config.yaml
num_attention_heads: 6
num_key_value_heads: 6
schedule: "wsd"
decay_shape: "linear"
batch_tokens: [16384, 32768]
max_seq_len: 512
train_tokens: 138000000
max_steps: 6048
Each number is 128 + 32 x the weight over its row's rms, rounded and kept within 0 to 255. Layers, rows and columns count from 0. Numbers have three digits each. The size before them is the row's rms in percent of the matrix's.

# gate: layer 6 MLP gate, 640x192, rms 0.0922, rows 596-619, columns 0-191
# up: layer 6 MLP up, 640x192, rms 0.0891, rows 596-619, columns 0-191
# down: layer 6 MLP down (transposed), 640x192, rms 0.0835, rows 596-619, columns 0-191
gate596 095:138117105083107129121170151148175119117127097139083172145100131198124127138129130161181078129045106146119153199116132186164121091152111179124118107172147060168109082148068099130122175093169051117119147102121098123133199136094115069139106100134186156122126139115107163141096069133124136182119076108084119154091140115192166139131172117074115111067060130094127135105116136131170138105171206147111140149123158137119137091059099091154118107181097119127156154180139142132095097118079199097098120145102096180123169153153100144089113120096111110166114139162120165159114149167144149168
up596 097:040089136150078128193085111135151128121100152093109135123166105134104161120126077128113114130118113136099181141121104120170107145160100150184152106111068091150136107113133084135190157191118102137192090146086105131137120129057139108147110208132144173116145109125092113110121037136091133194093186092088175163131144166165132176090153134148138126098094079124120070104140081131128143111160138116131155162102130109069128129123110118134131143144160155072144104136148156129079125133129180122098084157197139143146125195142119139161128108165115091167123085196098148094063161110172053179
down596 094:091163090148117125134185119131122152155225107106111145095114129131122164132128086118174126164148120099152165086125130075077113148064124187105095120089107122115136177098138100072131106114136097139141138155145065195134110119130113090155127119137121135147124196200125123089103118185139126118100176192102128076143187140128124133106150094080117173193116143107134171169109231103101182149112146147129097062180105168045181073158164141137117126082167109131170103129134138149108110184177122126183151157126125156115084140129137157097089064134107084086151137117098121126149116129091126127
gate597 107:158156139142174133143098140109105206108096158157147125075100127154126122191111100137125115213103105118158046127118101086138106091098096146182085119179101083174173157102170185127191150130062140123188161087154133133107211163095144142131141103139117087060042088160172117181101087100138130148143132129103093142099146153107138186162195125123121140173111140139049093101104094114160145148142084116108120145146091095116133092100115136134076084151113123141133079109123081118170121134131138155111081136101085125086136158184166186138152148117112168115104097144113130115081148131142142156
up597 106:105134170129130208141148163127084153147134129102170150133148156110136139130098102162117133122149081083088055122062162126100182071098113158051157152077116133110137126108126118144087113148135139148081173127120181157091152091100105082128131160120190077079105143139163167099114093127155134113151135167132080106112141117148088117097141089177107044171135085076099097124111131098194143127142149109060097091111141131172142179159160215094153129127197072145167089113152156111116133130118083162053083105159121141157107132189106117099156178092138172120122123135175116129123164147130129083
down597 106:088122143162148105159114103067126150099128141092138147108131132089094130150130155152092161146134105120057158141112073116155149121082133174185153183160148057096126097134156186148119110171071086175115066156141190127105126126076116147076087052164090126042148134088169114081113135173159127129084201134159107077093140132113121128110120120180089055151079113124089112125163146096154171083099088151126086150130090115182139107116166115079133132125121104118117087065114153127153139114090114151134129100127169119133131090112123132106073111194181083103144085117123173092172108137150083157
gate598 098:147171143132123117057159164100078154165195139094153089122091136122082127124135100107161089089177130155158151122122099112151102110125075106140152144144134090132115097135080173165190151134127088138092082099198086040135155129132114146071091164140103094081105112142105081163194190113148103092140172096150162132117103093116054119095122115185095178180156180115097139086156137142144180094126175153123150143134127141115111163162205099160077155153143128070150085129125137108173158136102118146143114175095094180118115102117113139178124136140105148090137123116151130201107122093157065176
up598 095:146117181093158122150146141110184121136093173112134134079159078143139074105110079115148150170139165065173061130063161157145176130134212161161134115128103143144092110121134102066109103113162154102160145150182125118157131140051196135104106148145155172111123092152139042106104107120103140125172130111119082163041097101123171079160101159093039090121117111160199127103145138069118137092127131112115146080132079085141192107087109161128134139148108137112132145169197144139151134150102136143083111140160110143131135105124139162103151122156166113168121163132099142171142124073090107075
down598 098:105115056151084147120195109091119106196109146083131054097127079149121182121114130120158126132119117130187133075122040117135206087145135119092176087130170135125077081119102089158186134127165131121150100127135127086122171163119141160147080145127125166148108130129158091094089068035082136158121122093061210159169103175158097085167096135177089090087123157164115115072099135093138131083154176103141167128075095092134116101128117164187146165084126071109119136131141123114144126104097114131149130116123129137085145192159159165138123113114120092112130149121154109163106101148119150152
gate599 094:125175157120170089164107160150113115152093087110147077167143137112145131124118187143188076111110146137107155122113125151113156165084161120143131145159072114143167102150145141133147086071098158183064146160142137141154137080156136168120100101107118162158100162157208125123204140114163125128111166097182153111111190123134122124103093127148078167174121130125121137156159138150176114153203156155139112110103131127116177109162118153113129140153117149150157106189100107135094104077127129092068133197101187162206096106142139103130078171130085069145133115152125160194134024149129047133
up599 097:100179078079141112153103153191134135148123121071129057102151156152137124120138116078123138112142134150127168102098183115156068118132102144154119146075105133168200191090128149064111120141105130130100148101059129166137101142122144126161119111092116149147078085180139066071126128116188057161163167179123099100107194147102139123128069183132125129161068074077136079139182126114155139092165156105176084136113121110141155107124104140065118093119107136095143082149132132137119152126114154164103124171134076140150143096132098142118070131147150099143218091133151175171136182096125099180
down599 099:186160110142155131136136131158151125160115074145127119194162129096190128157153080158102125095135131133102120102106072098142141137089059117088174156110107091131124158166126104165087111087060131169073107050072140107151162094175147138155126137156146127153095163096131097130176105207094139114144146133124160131186169116089136119103057151149135100160134110123153176090155165129152119106140097138123096087104166123179186146181114142072131137085110155106061127132131138140134148222094167142122141158125135245188141111121156088084144145131101144156103165086130105123168079135145138114
gate600 092:112108158177106112132151104119110118195153141162126141131142120099137117130125110100115100124088099150119122175134152185121158077103151111154144037091105110104190207145153118099108082097160110121107161139138099116046128146066172178129119181130116162150130061098080127096164099125167115127120157152159126097143185120145150122116090148064117182063137123132144144114111141121090088121151178159138098097212068050194139108114199097144124134095126169092122142146091099028171072125080099113126143143079104154118109103142113109108102143132143134147149128094152132149141142111120104199
up600 095:122164129133158136158063104132072158119088190140172151078133158112114112176128112159137158135135140145123184108172101084206057114100140168137133147070135163138165135126154151175065111147151140143148128164165097148134114203101078082114146168122137096131163127143165121132169178118066106103122130137094237178118092177100197142112116139133071108164121154077179100093143118157165082141146149093102143097075124153114146040161098083149136072124112139134125103077177097097156147165155104145142122095159126185151143143155143104092102103126100135133117138147159121126100181101108158100
down600 095:168184149151131122140130145113094118119150206155141169105127129119105149150121150078136170120144137141155102145146174183149166160154176146120140082120134158051206104130160123105126084089129126099117121150100158175132126142097118153077127125168157163080118080113128136160098111102156143095183136089107123132073100134132107157129132101116182121086137144188126143126104189104148103149114123170153104138050166123132088143116178164018126152124137135189134122143091147091086147133113142104145148182067132116164104139071128062111140165160167155132116111081086130034089051139176077152
gate601 095:105142145104158093133132147118159108135161107147124113154150119226165151123145142183124129082147084124086073171110148168150124090107078080116141132122106114156184112124139152121155153110117141113144140084057151130134106197086225157112136171104131135158160120078135091082124111112142167120096095110093109145150170108122159132186169115180087176114165168148080139079102073142168151103101140149107127165124068087054078115107154157151128148073214089139204066137112136093087153122110114154099121122119091132147117124120125115122207127094177111140149171172118148143097148143174158098
up601 099:127121099132147150201115083200138138092110103110126118151099104107145119133071073063120158138115159092087151125126112131145096110116154108127127070112176130115158111155178092133111133121132236137149158145146115120130055101124159078162155180140162127136166080121098115151102087175059073143110157146134175189165139097067108196158105159178128134109162136038148123086163161090100040151106107107096157093160097164127140101154125136184106134118135119131107144150156096173057147114155144084146062174156107119123125110132133160106115147133084095153114104111103106091176137105121084139
down601 101:155073153121102095117086135187082115138136071129165097170165193069118126134104160094124131098135091125095100133131094163157098118193063108197086150096141138122063100112118104165148162139127098074116117129063148121118128139120142159119138157179142139078151109129139119146103091113154151090135149112038062165129132136165142194109089124095145094079118090110114176109104141130127223113100095094130113118085129174090140043128123108156161135133129179051103119134118171147130180134176157097161111123138115149110135067194078160155095173127101150118146135099156107149142137121080136169
gate602 096:166194115153093138156093121167112168120183105140156154084105138127189090085101183158126170159118063081177123128136107142156154128133183159110089117095158156118199105183097141152144139129154152099133148110138167203140106130149131155102138127115175134127110132187150114097152190119132161130148131122164043202132109126112162188128107137140099105132139147125125116065187074105145139134063128101120115161138058099180142129158138123070094108114141105057130140150101159138139107086090102112083140086137156139098112153109094106113114095097080120193097093142129158172123066181195152085
up602 098:155107104099125119154063157134088139125151141107193173168012125096160165097126103100077141161165110114135170161171154176115154079124153161105119164128117116109126153123116059130145128166183083161167124165142159137196143138160133151060105128133140154175193111161118152118169145119124175132160144110137057136101106138125164132162096116145139103123083122146153150188095100130199175160097206140129158157163097114169162131109080126151114128120113085137099112059119147141080108120143111116138164190123066130156131079140084101152105110127110156148156134170102172201106174166173127114
down602 096:185090170102139131143077158152120153213154139134156179134117173116094087154123145156118127142185133115178176130139075141098125093154053133066133111069135155116080138190048138154108113134190166125150154089141134081083124134145166101114137138103114135121105140119147107167166098146094133173107114145108132136165169107121133106141123104121075124097169103132123187150121120139147144149133096152109164097100077092125174145161076114165154126123166142128094124117137132152106096119082109121070106082125120135038152178125160151110035080103113156174093174084181200141042133124120125111
gate603 100:122132071109114122149152133140089164065131076160161080157080101102107103140119065095132144106090111095117024124134146085100118033118143168185083165073152126178126137098174173174114103151082141118122172137149175114131118149117203151162163101131191103112163106117131111097136110103155111085114120123108113142152068145109187202142150129145153189155146135103094122142124107141108109104149074144131110107135137091117111165114160117134130074038141111134129105081095115108144158119102100080122139137123138157122151082075096096090112181092163117185147104124073125146121138047149166123
up603 104:145178157072142072151196141144149139070136183145128126097149131124131127146122127135133126184108148079158157191170126107177120100113175160070158106143175130078169222109151120154147132155166183089127107152131123163159104108098099051137136111118117140144114222182115117169150124132123091156109147095176182116144157101118086123121142125120108167107103152157097148056163164145132096166098168105166082078119159165105116109123095091078118122151111099146118108176089134071147132137089091124088049121198142159095128137166128145103122133107094129116123136130133119103065131077155132213
down603 108:084165099174125091060119151131134145104162138133154109142111187094095093135149064143135094068135099218179161194117177161161111096150158163149139140146124124113114172088161133110157176173104110078121116091152145126108155127108153156123151143166155102141105158134097138161053155089122147110128155135104130160106141181164136140113070141176060087187136147138129170146154093178077071189184133075105153134123152100136208114112150102142096148170148143105137112124113072122174130130117173108139093095134137200137145139185160139087123122101144087171130119185139098128163190128149127187
gate604 098:140157129146078143155124101154136120162127132193144112140086222147066166198100113124185120144145124186130084161178110087111118116164149115126058157117188152171188160099150102160137111169107090168102155087071164113086116149174119107164086134186122115179089168113143134131168119084179109127187111113093126143149118143063128143050130091106150138141128094177087056119150137126123141132096140099129114209139134185119135120186139152094121161103118139156109192151138119149146055112124110115143113139122146035132090077128138166157112144149157107105146118153114145145118105140104100091
up604 103:151068182091122163155132150121138159093125101079171095117101177126121165101124077100165193165110113131139155155193153154123060115107092078130150172147130068121187138123095141153168122120133110126128095090106155117094054083092161096130078140157129101146090117149156156136141144167150156169083102102131150116138112176098143167173176094125117111161103130127173118147165116089163121175158156155092099107107078119100155103100154087148125119101176135176106185134125116176083124123132132153119094077213092151136175131114109203111149119183052167145126198051115138153115103127115143165
down604 103:147084150155139161092128160182128125126186133067156088157127089101071121124165109156145138140155113074163147135165140147160114098111140133081165118075133102100146136144127123157183111078162115136123109198178167140198128166120071141102127101121114085116186110116133141111131141081170162104165152168143177129099148113172103088086152053084091099180126141135134123135151057117159139149152138154112128163139049156183114104077141178122099118064084107143142160043162152120107096159075096076080130108137067098098170148128131144141135153072186123127100088100082098175119124119092123122
gate605 104:121159138119145134031117129141101127155127166193173073135054115139103149166132102131132082121110071192143154140161129144150068181111137107161097119135115138090170116124134100106126146155101182104148219092132152113145141135097143154126125119154136142106151164115097083140192114091091082134123186184160084145201158136186117199071108052204162168112136140149117111115162064186141118110168100129110129127141104151060128123189115109129088132154102123126144125130175094108127093079126154178120076144133113101144105151103108119163130081176109116091098122144101059126135112097155137118
up605 099:112144087109081117154106125153118187116105178192123147124116119210163151149127113159038150137078137106148120139184179154096155109116164127157100105143164109155138126103091174139098174176144130087155136118136099104156128116124137123157109164191153078144140153097133107153142155082122092132170160093154106150085144182155084121096162088165158113127096088160162170136174180167178092108106116088112078113115051199123052038155119126177077098150151093127092075127177122153105146126119146135089134142181106103149138093115135126157141139129099198140122117144091124178071081128118139107
down605 097:153144111085121109162146123094141102124117179156164129139126136172052143119137125149093123116149099110136076138153105084126095147143244156169107168176148104107074153145118126092134104193133132105174094139084116153137153130084138062169172090137150149090124213092102173124133128243155169140167145145106145122113111151124145157195166096133151111114135158096150109132126074172088187137086078083185130084106151146091112160088159097148142138179184069148188122146110113140122140136138100165132092148146101139103178149160128127114139203163076156133153136138138133100094126142109093123
gate606 097:114060153086114141074092122131127113147094147142157063095175135168093121116150166142107160118082117080165101168146137124180144115133033092097148099171121132134079133134122146148159097082163133150134155191139115122119111155123094124121095182152123124091069154107126055193178062101154113099156174136090122101099105158139110126099096055149164132135170140109139114104190188130162114150084151138123142123108116165126137132068159145106105111149125135105114137151106162114169118136071124072128094238164151180140143107167133220166118181121136105073086141101115126125082114121097116123
up606 101:154133125165107108075132123192152109127098073204056118152083120158146113133125096179094146133115101158111120077161110092166141085100167136062126169138137088148199139155145172115137124103093105093120147086086116092090142149143182110150166101066120191132134150188116141096142166107139069115157118097152142146113148092129133095182122151150150155074119097145104121080090118120114121114195174070212116164153128082112154144127164183120081126139093109125144112134166083164214152098146168134124139137136132133080063126141135082125107085067138106116143170097116136113112116117210145092
down606 100:131112051126140128060153116173136109168171130099166170157143078198149160127148121178137141104157128122152137118163144175133154086095152155112121114126156115174160186078111070164145120155171075152176115112113144086096165123082142130138123128149131149092118129107107150063141086092115101101167156148069135156162119149245131117118149102143083106182160090169114121112172153154095100119158139136120134128111148072100164153179132128118083124169129162164101150133098112194051165154103096089101069154115144101078090063104123095148099130150080133112156154133171177116066158128170142126
gate607 107:172149104127082153150120096115100171116127112132133124120136116117082147170140137144152096076120146164086092092058147143148089197167162138190060106145091147118156130114205152084123119105126186121123122103198136046158116118120148140044174080161123072117137098126146114145169096075152145121124137131100108146129134077193105133058139142154135163094087100108074119087087119161078128132162144084147085141191102113110082093106098132168142092100168106094138082142099133166127115098105095154171155145094155127164116109152118114178051115116178140169117154156063128066138142092133127128
up607 103:162170126099111173188130111122145111078165120107161143147106097155186098202147220098125138104133140111077099130092154150093093149155149131137139130053179130187146195175147159141170142162140153142089171127155081100098085157146213149118120170131139106113187096124079146163140094146140120120156147155112145069147164103101179133098116065189130137103151140045106118112135098123079170095134125109081138145110152174084171144144137101153159130097142107114139129130119119132110113138126136125067046206073127115144133108139158073122111117142126192160104116174121177113133089166107106130
down607 101:141087151139178085096142130150089132095105140116200149153157050197113045187188121135107154146102121115071097138153110121116094117072105157112074158110195136154104106174103131118156101142164165092109118116103121094084196142164123155124118179146139123082135121117097160154118165170085158198106126115105061098156079145109128101131123104130195094164075113158132139172126105164132096152086111213153151071140151104087143063144082098144133133103151122134190136156096129155109101060155112154129151111094112145138095081106166091159137110147140179098101149144107139118153107141104168106
gate608 096:129101154101168120163115122119088078158130139154133163156117120193132127100181159083083211106077126180124116107128137136146108099103132121169169182107170037071111104116123151096110133083106173084130130138154202144143167141146129106157146102161096094150166083095106115191115083100119130113147145192115205125058140148153133105100117151180164133110100089164164115055152114162116097138111050119117122149165188122072072141110109112127140112082151170120103057112093133106173128125135123135125092158150224160074102129138116168135081118141178086136132118145133135124161124133145117122
up608 099:118094111092089142069171070159078113112165186058134103188118130129150164084148110145102081145089138127109045081190125085146160137117159144117105081170099147132170068103157077141160114128165157135108186112123112072135151159112113104070138146090133075139169169146163153141104128100200153127090090108106101106088168133140138171103161200097089156151147098075104101164131162155141110144148165110088142180170144187151139145100158170109091088163133091146162118132111133148114148097119135126117148076110127136079107133083122112153147134152142146134046102160069063142136097155119085134
down608 098:133137152147155166104127180097170133121068102128144087153163133091124108143129129148129133137117174167105124095125141144177162123134123075135086135190117136088100146084124081098158123087155175115159103205126151207118137181103121160112113170129184116143091138122134158145070151092150111141137115138210109173072137173171134132125154120183117145087140106132163119128172154120146181143084105120112104140122183093118130150163136109155178089130089124149162081168121074153150138050100096124102058202073154182202099151110142158133105138144098146074202122150090073067117133113125119091
gate609 089:153188114131124112131124183181105134142155170167166181075175140134147131098104168180125126165143180125163106147228090157084201132149109117173193068144110149133157156121140140160172126129109152189114107120092085163105158148171187187116140124145116105153115129121159125059167124134146175126109148155105086105141098152138163117152120160186147125146186183096121110118138103111194147138111129115103127131141104132203124141110155136082080132152168139171075100177116052156169139138077154103140148151096139139084100098089156119118154155076077130086150113132065145129086149090138093159
up609 096:158160125148118113107090127124148120125123077146121110102130122144158091128063078112160102147079093121117173151143095111160146155170109125128133126061255151162114105145148083167100078096140071165136163150153069120112203158117157119116179138121131143120130183136093147095085094112155108122160133127117181136181169156121143161166190107156119092109084095176125120146152143092142135169094170143149190132063097081149090154130104187164106121091129159110154102124103164121218090125118116158081131145084162136094110065131130136147131129077136179142079091135137164138098165163181180110
down609 095:069140112059167147147132119135143126144173098149119152170119121137175085134090107159187151143103114129137103200137107107129237101151132065130126074077125158116142187115129134160129124117113097110086151118106061108099141148096177099153128163152153102162091132078124099120134087151133148094114083096094120140105096188110161135100089164102115077183075134148101094119115117097211154088159133165162078122134128143120192088168117187168107095147144170154085086043109174184154077109113099126091147133130141105121159147138120100135137096101126166114124130111137158167064137150169179156
gate610 094:146094127135115100070132176127121136092119195110159089141127128154098108075164119135124094125199144165152147155146096131184085131133086107217173156172091090059169141136118150130114116147096126160160192141159188142158112154086113180121142117128133107117151180126071131166161125119118103125169168126136146147150153180114139085111159076124137119137117210111088084128121184162164095141163142144116133144129117167130091088139151187157094182103141126164085219165128177087085125137120148101104071145075097111158160093109158127085106106148143171131118060168060134071137156131108122142
up610 094:131121191125062158136095113146152173122087096142117168127145129120101061096165147168101135150138168152092099133162227153091133144108149148138124110154154107159159142194054088119089155093124171094088108165096172138103116141130115121105172149108168127120128177195124126145093187120189186037093127106113147139051184200145163159139104117134111123119158110108140155124133100153100129115171091088115135107155131134112135071117122172181168195152185090083173101135140145148162092153113173118134135125136142114151116103092098071178103093119173111109126146095092113096120106182098094122
down610 094:134138099080066179094129194132135135184115122182114113136146110162117140131117149171095151097169121129128097084078103156123131095161109138069110134122164139125122130111155104141065135067052123080167059153102147103151154118113150123113214078104129143130105151158091112088136138154124097109067131111075162154133066142158147163134149149138096117091102159112107149127083136131111079158122146175084102094133125095149152048128091108162147148074117121179171094026155148178118127070094114153106116086157117166145157134141084069104091192174126085157112117114158138179078128135119124160
gate611 094:104159116148141106142090139089073154115185143081144072173168143152144160127165123145125061160112123101132129131090105191139107144108146067153049151102171133091123122079144138140097085110125126176157131168138161156162163086191132142142137100119096096106147098060137158059100112133182082109188128105105105117079113146150176125128114133101111127106137152089139141147102200090136083117185132142043176178147148078107089137127125137146121136143126078142112130094110154072127175112145128130120125111122118144180158135150121175062065127107101166131055083234139142103142110096105098122
up611 096:166078118139120054137124130205154105095111152147134074085119107096112145098132116184126111103170151135140175156122063163130136132107091142129131163135112143153117131176166200126180042154141150143157117176167148089152158116129170170081099135098076078144119196085149099111118120178144173130139123152158107167137114077121148085207120059119098113190184171149074165147147116135115149110144120113137165119174111156064120114099158097140119137146059125110120151084095189100151126086144122163176113180117170106093137149113050121144129136165148107187123121132139095144190112126130158126
down611 096:144124102130137093170147175103102122067116121170169151133130128181148139130108105119106158112147145135124063093088125080193115133072098146161104140126156087122119131139080146164093118107121105088100104157102100141104087053096106130098144149122166102113151106059071104180151109255060111142085122100128186097140112082107123143105170143151106105141146065164110111147179120179178083173108153063160133136107127114132158090132128119060117090169150113113127085090110144082077141140101069123124140085147104131126092160087067196136138142134108117099136116084134178153096088086113104123
gate612 096:130159155111120110176129158099080167145112088140136106100104173152113145128098102157124103095129133126134157148059149124132118128121114132128076143140114166121143121094043162176146147103132093105126164072108146143113172112119122117174147067121156051136173127168173138167147151142172111162139107140184141100180183090133098065070109063162066167183147131180088140097148203129082144060116128137117106097178155103128115141121136075097089134091108113149106092117117091131102191078115175099102069173095121062112130151089105146127154149177102138188099149182171093105109135131108168087
up612 088:105148090123102151109107126173137142176157139115157085151121173085149095079106147087165155146116104189130116130109080108171125141189157157164137130142183163098084147147173148052134105169180135120138141140154070134108119107144098159089166135191045149116157111129136146129096090102164088150072137138160090158081083162134154158137165123113127082082080096070173147131089115118185140114119147138058160169077097160149102104138128157099096109121136174136190119161098119133109104120116093101159081107206111155144155124146108094147133173068098112067130110165087138125120087163216110155
down612 093:150108101133153153134160107046121128141171128118159113140120158142100148099105131123123076179160088109077079130090097093136177095152112113148156114098181218162103101153122170063204176142093119126113106151118143143149162171130087179107091131090112102107110120149138141197094126000175146132101127163168119185176116136125159129087097115128142130095112095141132133134108147096088095150175119092139156137198115167117140062161131126129152098022100119114127115125121140134104133127072115124085100134126161147124116132095112083132163097125155099097122148171159120103142126179154126180
gate613 110:154128049137150051115110131080136127112113104137164141147120103137130139120089128102138117099104174139090156165149167089175113107144129142133119209099164138130161127136069114136125173093074126126117145130108196157149140158113221137111110086126125150101070074100094131147116093106156064166131141157124123143083130073134100188126176164175144138131117085093158102096138166142128125127131108130096095127106178109134154137079094154154127180109131081094102144155202166155132134110146165099081091231112123095111130092170129161165149198093149056185137159109115131083087160176109156085
up613 105:156130158150165140163152191082176143058096103213100150121134104166131113116147096129170152102118054107112108144091088107140146116145134111124152197090148133091174178078092131121152129136180070144127105072127146120138130098158169099143130104125151103148094099145121165125068140115134104067139136115130101159132090124144032170102106098096135176122192137151098149075143073109127178064150091114085069147098157136103154121141117165139163120063111072151104089126172072117124146148113186104095100165105151155127103124177135102158161140112152143146129163104195062082165103136107130099
down613 102:149153134159133141106081137081159085122089128173130108143120096124173098148122093130162119080120129119133105154155116137123172158110052147129124161087141148195133150095135120146134183123159037100116091160134161084112131118110180124101128144055106165177107101127144121160032112195133107114092081124097048164127099093160139123143209100130111148131133125139110104143111126107092167115111164133179090146101151064136099141132137177100227153140141200154127128129152101095121175081159132128044126163088117150153083129132147151158126092096106150167144173136118170106140133070088084166
gate614 095:111096168103158100153098115168203110046150120116141127092084143080152063028120179102163160148094135124142128124169176118101133130085137142130124094182162100041073146145073131199100120137145137107124140154141099144093159124121126144140113128186112150117111144093097156186121120133120065108103120148169064174103114087127080097108127123153143161065166164105115106174170121178095165160112079144104105174145194196115172128124127090136139176173128157144177150110148151140138142086085147173124140155139128129151145072101117113057134128123170086180083104109150151123134135128144117112
up614 098:135141119093185143122132165137162093133148140135117145144135108112221134105150153056153056144123101021148103144169172163137129141173114145121175133130140161070124220138063178151133196163156103168192134076139102113131176140131134048170109091105106121135081126116099128096146166130103130187136153126112131157067119087137107087086102104130094107099148137157151123156159101104092086146121141153112109170097148139105118192160110078165073181110094138148152163133140177117122166127102094135128131181171103104183121125087132114108103073151172116108107130119106073110116132070139141147
down614 092:093110110109092073124108150136198117099132098133125119122091113106164152188103110155085156076134114087127103108105113206121088111111168116141083094164141160152114135145162132100147122110101141134064119178163104117136155069179132127092192115056138097143091118135128116116091089255106164063107114138155152089105141175151136128153131136155133151146136113149159083142152132117130118089107097136117178124097115128140115133135112089139142072157161144136111070043098141120182224164190161083143140101153142091133096120151109123135135124080122093164102117123158148157135113083118118134
gate615 099:135081103118153139130144165101130070109134193071089132108123112162165136160172073125137112148190073107139049124165114151105111141067046108148113092137108128153086100062142119146172116129105098119075091140145133106144121112119140164095102099151194169109137105081090106102210114106144109086143140147109132161123152134142103108111139149096115120148151183146135143207113130170127068106124113187126141127107116051133140081164128087106164134076138080152167131072109089139170090114089138081097106159100164097130187145103072091137154117118140095106124125155125152073076145062114069096
up615 095:102158092133121149100122106100090118095174103106103200135113095170123092194142123145070132121129103078167125147155144157113133124084125092100087096095098139125119080053169092162119134148116132162137088120160144114142141148114129137117164155142089174137039110059096132129189116118158107159085154154153151178108117167139117130201199071157170083140132152178119103156071150187111108169087161097114144102128074128102094134092105062101110105125147138126095057087064144080160064114137143122100137157110176138116136084084133117134141161160168101090134080165145155121108141106081075101
down615 096:131122114140127146100087176148117165128132057149167116205134195118161146151096093122120102095106150147096193107166162162129100071101123125160170121105140137100141092151133143077064130122193126156108098075099067100092118131157162127086193176147181141175130089182169126105084143149117142104162116120137128110138178072088114124151090132172149128038130173119179109091099166137131118115169155135104148157103181140153087167107033088113080162149069103116153195154114178139129108132059147172138141135156138149144167135096124106169112142142131153139115115106081133107122164160143137176
gate616 107:110112071113041101134164159115069127132074164139200092099103109101149125090074100140143096107176145130103148119130118160137095206092110099081111107120137143096070071138144128144135133142134078126144080143199085123146110134179156113093133139137079163025106102123081099128198157097111091167119155109105152157094119189177149137119131159124134104161084146167149122142088123104158085123055124138130127147119101166141065161150188100129108086104121062096118101120111109163113099165084120146131117138153139126164148117158099191139121124169110091114168165181095112103066132071121107115
up616 099:089182152187146106117176120123104144149107095141181105146100117149151174117089156134112112140078149078149173151094112130134131149141104157194082142137118139140144105099111111119122181183155135097193149148133097136191198095130093077139146115114100186169133180118170179108071141108165183123167117131078136067079129107135136200110107068223120158154142099129102141145150133116142166116131140162090103166140118108131092156085064116108124164149164123139072165178129152128187180118109140135150122176127112170081113120153187086148105121109136097114123137160140111121148091077164170214
down616 099:118114136101121153054116141111143144115193144095140148092181123108102068141181172165161188111172130156113145092184084185115113121142110075186117056096187124098118116135115133134109150133106140165162191166154144161146050114158106107088102098121097122062132122124124113104146109136161127170117131133125179115142114165135162178142152097123096158188154186135106195176173142146142111123070094112159125147145097103081093119117139126087150107110229120105084083064149138117134112055196149175136179146093133131143120110083126148158150188082125084115123132092137137104123147143109141151
gate617 102:111137144114075080136095099155055110109139147138120110175129192166152064071145137126099144084159097192155115143157141128140156131148133192143063128140103121179132159116143141124126205131102144129150086106087202063156131204084058161157115111136148109107078076159062154136134190094102126124094099103095189140144144151092141109066138165141209131133157151115147115141124090228165119116156114131115151148174084112136130129101135171130117078136080122150113122167149158134187097107121137130173145127112148099079145168138157158137108083102133126135085134111132132095092086106131091087
up617 099:143202123154118132179139103143061114111105150162185125104197136162139111137112159161109098161130142096066097107157145090113065135119146101134055152198115166155181099134200092075141112120142128151081121163166103134139093139129130109129115026126143142104071099146109141116119177150143087144146134111142223148112131117143150142086158170154082095137145138130131147064042140176120138106096117130137091154186106160126081107160085157100162138177092099124152170170158140110144142129173146075169158140128185107116105146134112152089122083122073143099095118144140127136127147082102055143
down617 095:144117088105103109085119160127126143135121165138183089115136127149145157190134117142177146088132143175097175097126159133126081128107134133155111081094157076118140177184167183101108145173146128165117195125153154179139154090202117088080096157046154093136107127165152135058157142181187131149094097178086107173166173091139049176130134163122187137099112111074117126145109102149123131136103136091090106149169167125190126077113164130148137108161150077165130102144149126119147147146154157144120161147097142114110116112101138112118132153073089120166064086141149151236111179137103130103
gate618 095:079107171119129128163150190139088088137150116145118098146169121111152184173156106118167153150191109127114151117124135183124155082105206087174177156118177097147102130202092146171076163092095170117163146169149123102174147032143146109131082106084155094106098104115098126134171087158146160143124021139079117135158138123145120179151100162134087148115125184105092126141106103148186165129161129226106134138146162122175132175089125123146121124178138148121105098130118132144123122141082150150130123165113129125102170126146134105104096069134181080111199131096148089149110099152107169102
up618 108:140154126124087167112158144196134156111121128087122138125127102141160093141141133115136106112181111100145130151109109092125169136142142069155166178209160082173106113087073132119110175098089132152148130209122042171089168128132158133136061092144153108144132106174109090095138121131107128139131041171115138115142125123126102134150121164125079147105095116109116112145128121176128135055182099204086163138123191116118129139091148146123074095180175114170125104163174136197140154134123149133158119083137136142104147073122172168106092037131068115081137135090145079116165121109082187155
down618 099:113130104191100089104081127097163141127102121167114155142114137073142174120105111090087144129096143161112114094130119164132066153169110169115047147061111138117126143121157125082181096151142169109081148096101180076127095151139123105103171123117100087115160182087142124161117135197103119075136199142176191123138163105120142146098093080127161124123171057108103131143106117140096088147086131015192090121122113135131136113138094129093130097088158143112159163084068125082099106174160080098112146116098131143136088080092088103121137206125150136107093119193141175143114114152128106100
gate619 091:113128134097086078127119158185077141218141094139133142073128091111100126077152109157125112106110172151148083101145113150123087084148131112193127108152098098153114115057094200131132161121092102160080156144195105206135179127079126148088103118122130124112148162113124122140130135129152098125055119119172111152122166097163174164086113092096090126144115194170130210130101067186210161163153098142115123148148107131115112107135124120188131082102115108158130147167117029129134159094118172137108109124101159134113164114135136169153109106069092142144124154181145135097112126117140066174
up619 094:114128071075157183139149101090111091066168111118132109202092148130170150074135167077106187141104118046125079105132142095109146117134164146080112192145094128160084074151077073122135078084154161137163100111102134106139101174132146117120125131145081111146138131145141111141096068109130130116122182139113115132081122163118116179033153172144114128149096129124059124100160146139137096114113091124138128126113183121108091164073161120078116145109110131119128103098186184166102081148147121111134076146111108135217079129078125161106107115159160154136118061114119108194095089182140153143
down619 094:129140121187121175134127114176130100163128123160088091090115109154087055122141093101136143163137108095156095152173147138094113130168154106103157103118135144163097087163128162110113126073090144135164088115136130087107172194141129123146074137136128133188131176158111080134135123010135102114108094172130067157134098119169152071145099086129129104172105139146082113114173085092168137101080156188079133112181077138063126118157149158148122154058091124068164151101147139141173127138135137069108126114153178158131115097120140151195110109182128097117047139110173077113120141180131103160